config.yaml
intermediate_size: 2560
init_std_qkv: 0.0196
init_std_o: 0.00385
Each number is 128 + 24 x the weight over its row's rms, rounded and kept within 0 to 255. Layers, rows and columns count from 0. Numbers have three digits each. The size before them is the row's rms in percent of the matrix's.

# layer 4 MLP up, 2560x640, rms 0.05, rows 1065-1090, columns 256-383
093:121133156169167102129125109142085111109134141131101153167079132140157161100096138118166143121127137147159117142138129099106129095127086150149128145162148120092101113114149120142120109168106110105126105128141134130121120149130134119122141141129153152148108166164121144108155119120105156087105134127130152125123098092145139090108142122157106139136174146129133121128142103101116139112127
097:116138152127118076112134100103137096180146153059127091146139159099145163122103122105121143132123067176082117114135068132141147187133120110135173108073128131123126120122159110120092148156125145113167114105144117091150125127175089154133128131124097144138142131134120116139095143120165109137151081112137092121116089090118154100145137170122120156146155149122120125135109126090085171122108
101:124131110122123088094113090152128136145163124150126097139097096130130135113128118170083134116129132112139112162155107138110110110158122107073132127122168140112129144114150139104149132128117084138167137146119146146133171109093167097115120111121148111068145149109100087146142086166141144094147101107115139108141102102108157108126147152166151113093124170098160100135107109147196128167110
089:184079096123079158170139131118140143141115101120089169114130198092154174153114135160146137115143124110157079125139147127123095082132127165109154099110142099131082113121166134124105181149111144189148107118108097130102101097105130123155144050190124103131116109146127125113155096154132137113096110093140136162130169163117068130146097144122154126130154104155189113132112115142129119115145
104:153127091171133160137137131148100112169103118113152125134115143136116149143120144117141168137162113102141115150150135167113132146148133110147103143157142139149119145092163116102136128103106183140122153126165125097107124095122111132156115117147143122129105123143117141163167180145116124112144120128110125142138120146132115136078092147102152104137126127123138124145136072141124121093140
105:127146115103115077113117180113114113082135151058137170133159170108100126148131098117133132144081152108167130191108145112132120127110135092139108110126122164110158157150141090100128082135137106168115090089125093103110115152143135120124141112119103077110138116101134107149114073121105150122116136188150160113146096151120132136116152113141152137160107165103138100098143111115150168131124
105:150159177142131125144109122114110147111062133062119148138111133108134082136164149143131102150110115090151113144126128107123121118113114104129110100106141157158122128134079161158119091143114174140105132132132103086120098153085111143114147155117163102118106132133127139099135145116115093092128130117111136126123153115137128137113142175139116118112157079147160129135136135097080103096157
085:122147123141135164163076145108145129106122108093104146150119121133185131174097147083145121138135148152115171133142126129168089155122123106131127137145107136135142128130195104120097116115128133115114113118104135112147164149143156137103118140136122137116117138147097116123102174150158115130143133141117139137126138092132165180085083106105152177135115137116114171097116151111134145118080
108:123094141118138139187099124118149141122119108103098107073145131172127142170119093146155099164122120101096119118156112097113145125132136136136147136123117109126129125117114144117161153154096120137101145103108089133101162122104151142118158137155102142141131085106174184170120136098140163102161132180101128120090165136158098135123147084160098117161113096127164103100120146113109135128204
093:142155103131125112152133115143159110160149115156149163134174135139148101122099123150121153149146191168184146136103124096099133112152170136168115138131114131083124136116134134100112178145145129119151117118127071125142132116133153143124144131132137115085158113085153120160080127131126117122184112146122092105126182108105123170180124144112113141088115082089099121134112154147151141135171
103:087126145137102124101157129148107111079100114152156110140107112137161101092109127150096124165155139179128152101118116130125159153120128130105185131122118134105104094110119101140121131090164121121140129114179154130112116163137152123157136139145175113094143111127108147126139134079122168098140143129118159156129084131167135087142180141113113132143144130127117077141167163120137138173121
094:109115114111135091109108127113110150154079104112096133129144105100126160136137112098132153140146128110091081147114145081147138157164150123124148127134115084106183134122099123121158099124116128115163205142150160162095157118136148163123159064122155138118156117100132137121144130146116136131140129111128122146103150155135128128139110135122147145139159107097130129075097085115089133129089
088:101172152132188087099128160164136154117137126153120111155126072118110140140080131053146119134113124126123097125114085090102137097102143119102131114143125103110105126162119166130137132150125112165168120111110133156104134135135069151165087135138110129127128123127089070122129147125157096118154138147149116112133111151136139092123132068149131161113135111123102107099101134106097154158118
094:139112118142126095144173135120121158166123146093125131086169170115159121150121148147119130139109139148128090091142150105119118121143115139123075089120134121126133107115146127114094169161130154133126144171119129133133119100121122140075144128156100145117096169101145094150132118145173115135148124119177135139121084122138074130106146102143130128141133115066155142143164126092116153145126
090:097102124147125089124118103151109114117124146124138142150145151123120157077085183176113112083150187141208132127127084135101092058126130140130160105086081168145145156165132166115146156096138167131089154104115157078129138114094160123094129152133159130172133148168133108106136154146120148151122142165139130113114131095158123127143094097124158174079123152158146156112148136120167120127133
103:138082131168137094093081148100158114131121133146139160152143136122147126100137094105142165090133113122123124176195077100208120124133156131113104121133128145151162132095146115119130110132152161148155114089152113114128128115170158127111123165143164118130104070106131156102123124076118124112083131143120155127109103113090144134124096131119111140165115144094132103102092134163125097098134
098:134082129138151123138140151156163130068131130129120142168128140162138120169108093174156123146106159169127096141151132129144122097105152177078114112077093099124150150124099109094117168148107134087136145184176089103144149107106123124138081153159134134127102117084141147155136080122118133165100108075119134100163137144137142155080106170071091144079138159142135119112195107165129153105139
098:131142101127098145132127084111155119133121137111106130137149119083123144154166101093125102168105092149162104099116143115105100149072083118145115155145107160111110129149151143112105146110087123101123072162138151161131173094125111134145076180082120152155116131132119128109151125171151133152113121128123166101147124128158135122085168108109145131154163102145104132142106090140115136124156
102:105108146156125100098133085125133137145115100143143126149151077138136075132137107143132142152121101132139124109140118139109138118107169132085134138130140128127104139138122132171154144114087144111145146140157121147111137111120121124160155087136108112114125148145175084141132159149143155103131193161161164140138136160135066110140135100136168105103113158149165126183091155145102133138095
109:141095166109090125111117064103142133141172114105139107191155146086153115124129136112121131126138143125164109159100115097142124135151126135137119129124141143124145104123122135095109129135119100141116117141168145127123090125122108105152137145114165173124162131152123142160123115148116161146119126120125124077167128127116135107173133092118119086151142115129151130095118091103135162119076
103:126123150108121105116112153099113138120143105152145144131138146144158131140116118110155149183135117087114114149127103140152156096156104150115119121165102104131126177143165133126080114153158099124099168125122134141128119131179139147144097165173082144109095117150170153124126170102148104128119108135099126121084133114109141107170107081112108137151118104118108099118133113150178140091080
092:127148092121145134149092130159108167115138048163127134145155108137126162128142153161152138111148097184125144137122133178156140159105093147092196165154097132101127116132105119152119105100148114091093119129090151110131130124094098166123099053122127077127095132149159097143113133166123104103092133108110163163120111101110129118137145112146191118125069141184077125124098100118122142118093
111:131097105118086121164123134142164162146138166117130126136131115109164115097146144142123171126129105111128127119157123137094145120148159132128167157149145076089108100155128142128177112133106138141131129109146143147108122133128144149141137169119114072132128150174118109098153135161135133114153129162112097173106126148100105106125093116159137100144127184136111136109096132130099106129107
092:159161149141128141135122116087140093120172173160074129133117102111077148100098145127129153133143135122126128160118108109106164168106146103142128117166142123144098169098111164145125146093142063103097113112156148165155148124137149074077100073154153115092121142147120133095091160120143143153149148105109089119112124153112107146130125128138141160141142052111140110109168139138064139130126
107:104155134104131122164104146124135089135090170118125167136147128112115113097170145112147123103141110127115146096163112126085144116140163152147118120118174152113140122136111133159159128177159092126118099096124071102115115141077092173137101101108170134113145149145090132117108131122084123138141169112157101066126128145092159107160119101133111132144181108188094127126161090086084130104111
101:134078161122135124121121086158141144102123135143130115143142120145126106154106103170127112121167128111094119120095164152148110161127150122140115142122123150145166162074120150122135121126152134127151116114127160109137124139132116156133092149129147098106129117117138088133164140114142134167116078153160111121128157122147113123141151144135156140133120116112149157106050110167106111141123
# layer 4 MLP down (transposed), 2560x640, rms 0.0413, rows 1065-1089, columns 256-383
099:115171087126120150127111127147119105097111123104116120157156116155172138163120156140145111114136133172134151134133166126116080140141153111145150119103175123141143114090132134156119084132135117117141132116152122122140128136138084139148078107135126114172093125146129122130127106164143085153157112122158106128149107154127141121127122094110151099096167079116148135145133137170162085102150
097:097131144162173099122116172115095082128093122074089124163115112107110129128129115131101185150167132088137126144178138107141107095153092131114119107136115137102132111142134146151122183119123093120135131140122160144138156102115163149106082145140098107143139131131129132112123141179120155140121106188153141128076129145125112084167131087142140103135137147125166163143102104150142115106170
095:106118163096142104116133135121135085156133137094109149098150134115103117135092134137134104148113141105095119109132100150114140110144141137115152150094119134112166161123159109157142127124108123098135110121092110127130155148111120147133101127111220141115133110158152160142125142121119138136163144118141097118133110127106119135110128117111103135133155150136132166125157155137153149115133
091:114122133153114136125124149153119092130153160122118137121133098142118124138109129099099143161137144137109135115110097092075105110147138087156098137127094138121158165138104113148131087121120142076158134124131156159142130159120161116051099170128148121083140157130125118187091129124137169171135098158112068138124123115127093128135148134119142132140113134097107111116160110085112136098128
102:153119123085153142167131158157146164121136164139153122116079110090149137113111138113112112161162121111095132124121134116148106122124115112102137092128104121148137106125112087126125116123146152118051175129112163106153150113137083116089136129155122133085104115104118106129048123128168140103097172113086065173144149112137116135140134132141155145191134140123146155109119135141118089123159
116:103119095156140136164134148146100136129145117151117086128132116123095170158115135141138139133165097147146147116172145114149175139154051147122179122141161166115180152130180111117129143130127140077121146094145145107113141157105155082142153122090134108151109152099092097143127118136122090149111161163096134148107125159097167105152124133119115127154081170145172152130089181152143088119124
088:096120163159099100149193097096155131109174117111129090121124124149095122109102116122120147139145123170117141155154155151093148136128137165132118107149123130139157148138129122120122182108136111168132151157156130156136161163114140113148160101169120132117155128092116117149167127115156152087136141135150144064127141132166131134144148110122143113107122120139143158138116089133153119149132
091:100114118157146179154160105141092090090123153123127102133157135151145178104111113146110113135144126105114146140079154128091173130106102143126128125177124153127157130143168136130116129144119163132136139078129164085137151121111131120122112163131084169149102157088099110101106106082126173068109127095145093099123109125128097127128141150119115102159135088099143135082123134090121126090111
097:095088133149139096098107090103088162099128129166125165107152092069139109160104122143149136100088108112140113170167102163151141110111154116094141128132131111072133118138117123137110126122128136121096150136105138174124112132155155140103113106127140162090094130135163121147129146097113147158137096139132109096129129157148119134136125124104163170114199116124096141139133121144085110154153
090:094138138129153157138131179127163125152055115149153121147131155133111117110134147127149112108110142094092146111122158197134122163099117142104115178137133128101128159120106131138145067129106192174086167130145139150125115099112129107110140141154111122138119131104132110192154151134134138146144153178134122099114148183168096114101131116147151139124103138123137153118111147157125166149089
091:094119138134113117128109132130160126104165170100107150127132154147147138144076163155112122096126161139086104137104143139165131132166153110121111114086136159081165139128142108117119147142162156174133141136117142136108139111090129153095115121103143143099108157162107165125130127113130120095159087146134158129088161096143098112158151156158099093109124133110129134142106135089114104150097
095:118172186148131135128167128157131111125123130150115126132129174103099108100107111134144154157140124104127106153118142143110116116123165124156146141158140134111153157147164091116151118097113135133145141107089118186148094158161106115129144106116146102085146076110102150145121137121143143105098079136167122130099145129095151127137145075122085150127133153108122127090158159137160110132188
101:154106069141130128111111131140176123126110114130133156090110131135124147152173156136117093139150156156118098135127178143140113121107133167161171137140105149136125150099143096095095115110113121126125161155178119107144125120104175090104125138132162137154137138115133129147093088128138117127142122115065129150141105133123129108104140152146091120120127138162140112151114089108138107106095
099:128168078104134144141124133139112141150121106130173085118135134153132123122159129161122119132113158130100142114130121187139100113149121139118079147166108140073100115169092102151154089125140087126068157140126147132145107107136115121145116153128125094102119126121148146090132170156135173078154124098113142132123121134130124145112129141132145136107140112128113152125112140118121168169128
096:153114183136127099120108101099137146148063142102136118119156117136170131113144134192094107168135114135101156152205147141120118148173114139156143141148101140120115101121139116164132145104071123140093085089094090119140074164162115158110129104102159129095145165117169116102126153104117123085110127162110125133179127151119103105178132109117145138104134115125113150138122166110112114104126
096:163133131125129134113156122125077174086159089118152104136180096171141144125157115137128145161102127105123107154160162126173121131135155112137110151156128157100148166068121117128101113142128155170113137101122117100138179123108135092096131139104185094119118114104098129088148154072116095118167138124139085157091123116164146132109182128112070136122120102149126178120105113158157152164155
099:105122100135114129101138152108107144151121094083103154138121134162163087147133142097145114103138123142103127126124104140103152137176170123162139171117160148147109137166128150133111121147152124111173156162133135114144163126131100133159120131143159135122117122146137107112098110141161111128180109114104149129069129174144169103198106106132151110127116156113151173122119120101120114176143
091:144134111121129144120168098129091149106104128152178137144131090140112119116107160183120127128164126117156087124115113153107102139135105145154149129125155169103147119120165173104148142123157156111140135131122116114126094126166094171128115112172151150107143115122113147158115123141121171128161110093150113164109144057186134159124163120118148053148142140124145120106138111137135118109148
116:116121154120113101114139136133143123155094097103130085099129133096147184129092123106132110166167143106126120137158168122094116136124125160091146125154159112122154141123156131155102130122136112118101103159099111128165103108150122106107119184129143114158062123138125105127124117122120166124165128128171127104144120151128169135130115140126089156140083107150105152091177105134160117140104
096:114145138147143154101152166134117158110108140169129116126130190144145170136091104105161133104163099129159136147094104104182085119094120111124170141127120122165143138104127124157161127096144126114121136139109146131119136146146154111134060125152166152152126125104139139116108147126149089130115125099079105103085061100146123166134167131086120150163122126139125115121160152132093138138117
111:151173130112112117101132107093118135124123155083134120115116148130173113138145114119163125141108084131137138100157129184144127112100196104090190170116094099126126149110113158134156089116107124105076099179152147122173116146097149122115107069089159157103142127133099148176114127142090124112135120136157120143152139110159106155160133138157144132135090102121117115115150118125161113091135
098:146136081139112122129183118136135128119142149119079138115151121142115114140135106115116115147117147095126098117151143139117130123135105139128096145127136127139083114120161117160091066143081154125124117076110124106113072127115071120128102165123102176091095136162095145130149121129108151090113109162144100131138152113126162128128134145094098130139110146119150109087102140141134124151136
128:110105122106139113151124168151096121129107137122161128140144097104116173185117101124156134136077191122125099152124105117120148136141106207134086139140136111069134128120112132093137081146148140119108116104101116119148121121186154143122139139157118116145118114142106109116120127120132111090138101129131138092131126135093110123149121093127130202164114112176112132090086111144101093148123
095:167160089095122089161122102126141135132125190145140138135125115143127187096118110127135122137136127134145120114117119114127112151168123116118149114162143096115078162140141139103157126147116112139123142118128125109134079105142106136100130131109191120093103109092128143133120123063119118097116126140116127127161169125112131127114157140126103123109107076144124156128100122099111151151153
098:111156122160136143126125165152068136124132142103126135122083130111113112123135156135138118120153133132116132115176106112145158151124088101173127138130112113118164078084046151119100113148099084135114151136093145133088160151149164096127112194105103154178130103108085152095135164155152109142122138120091131095127141171096142145165177127174118165106123121124151168148136098151108108108145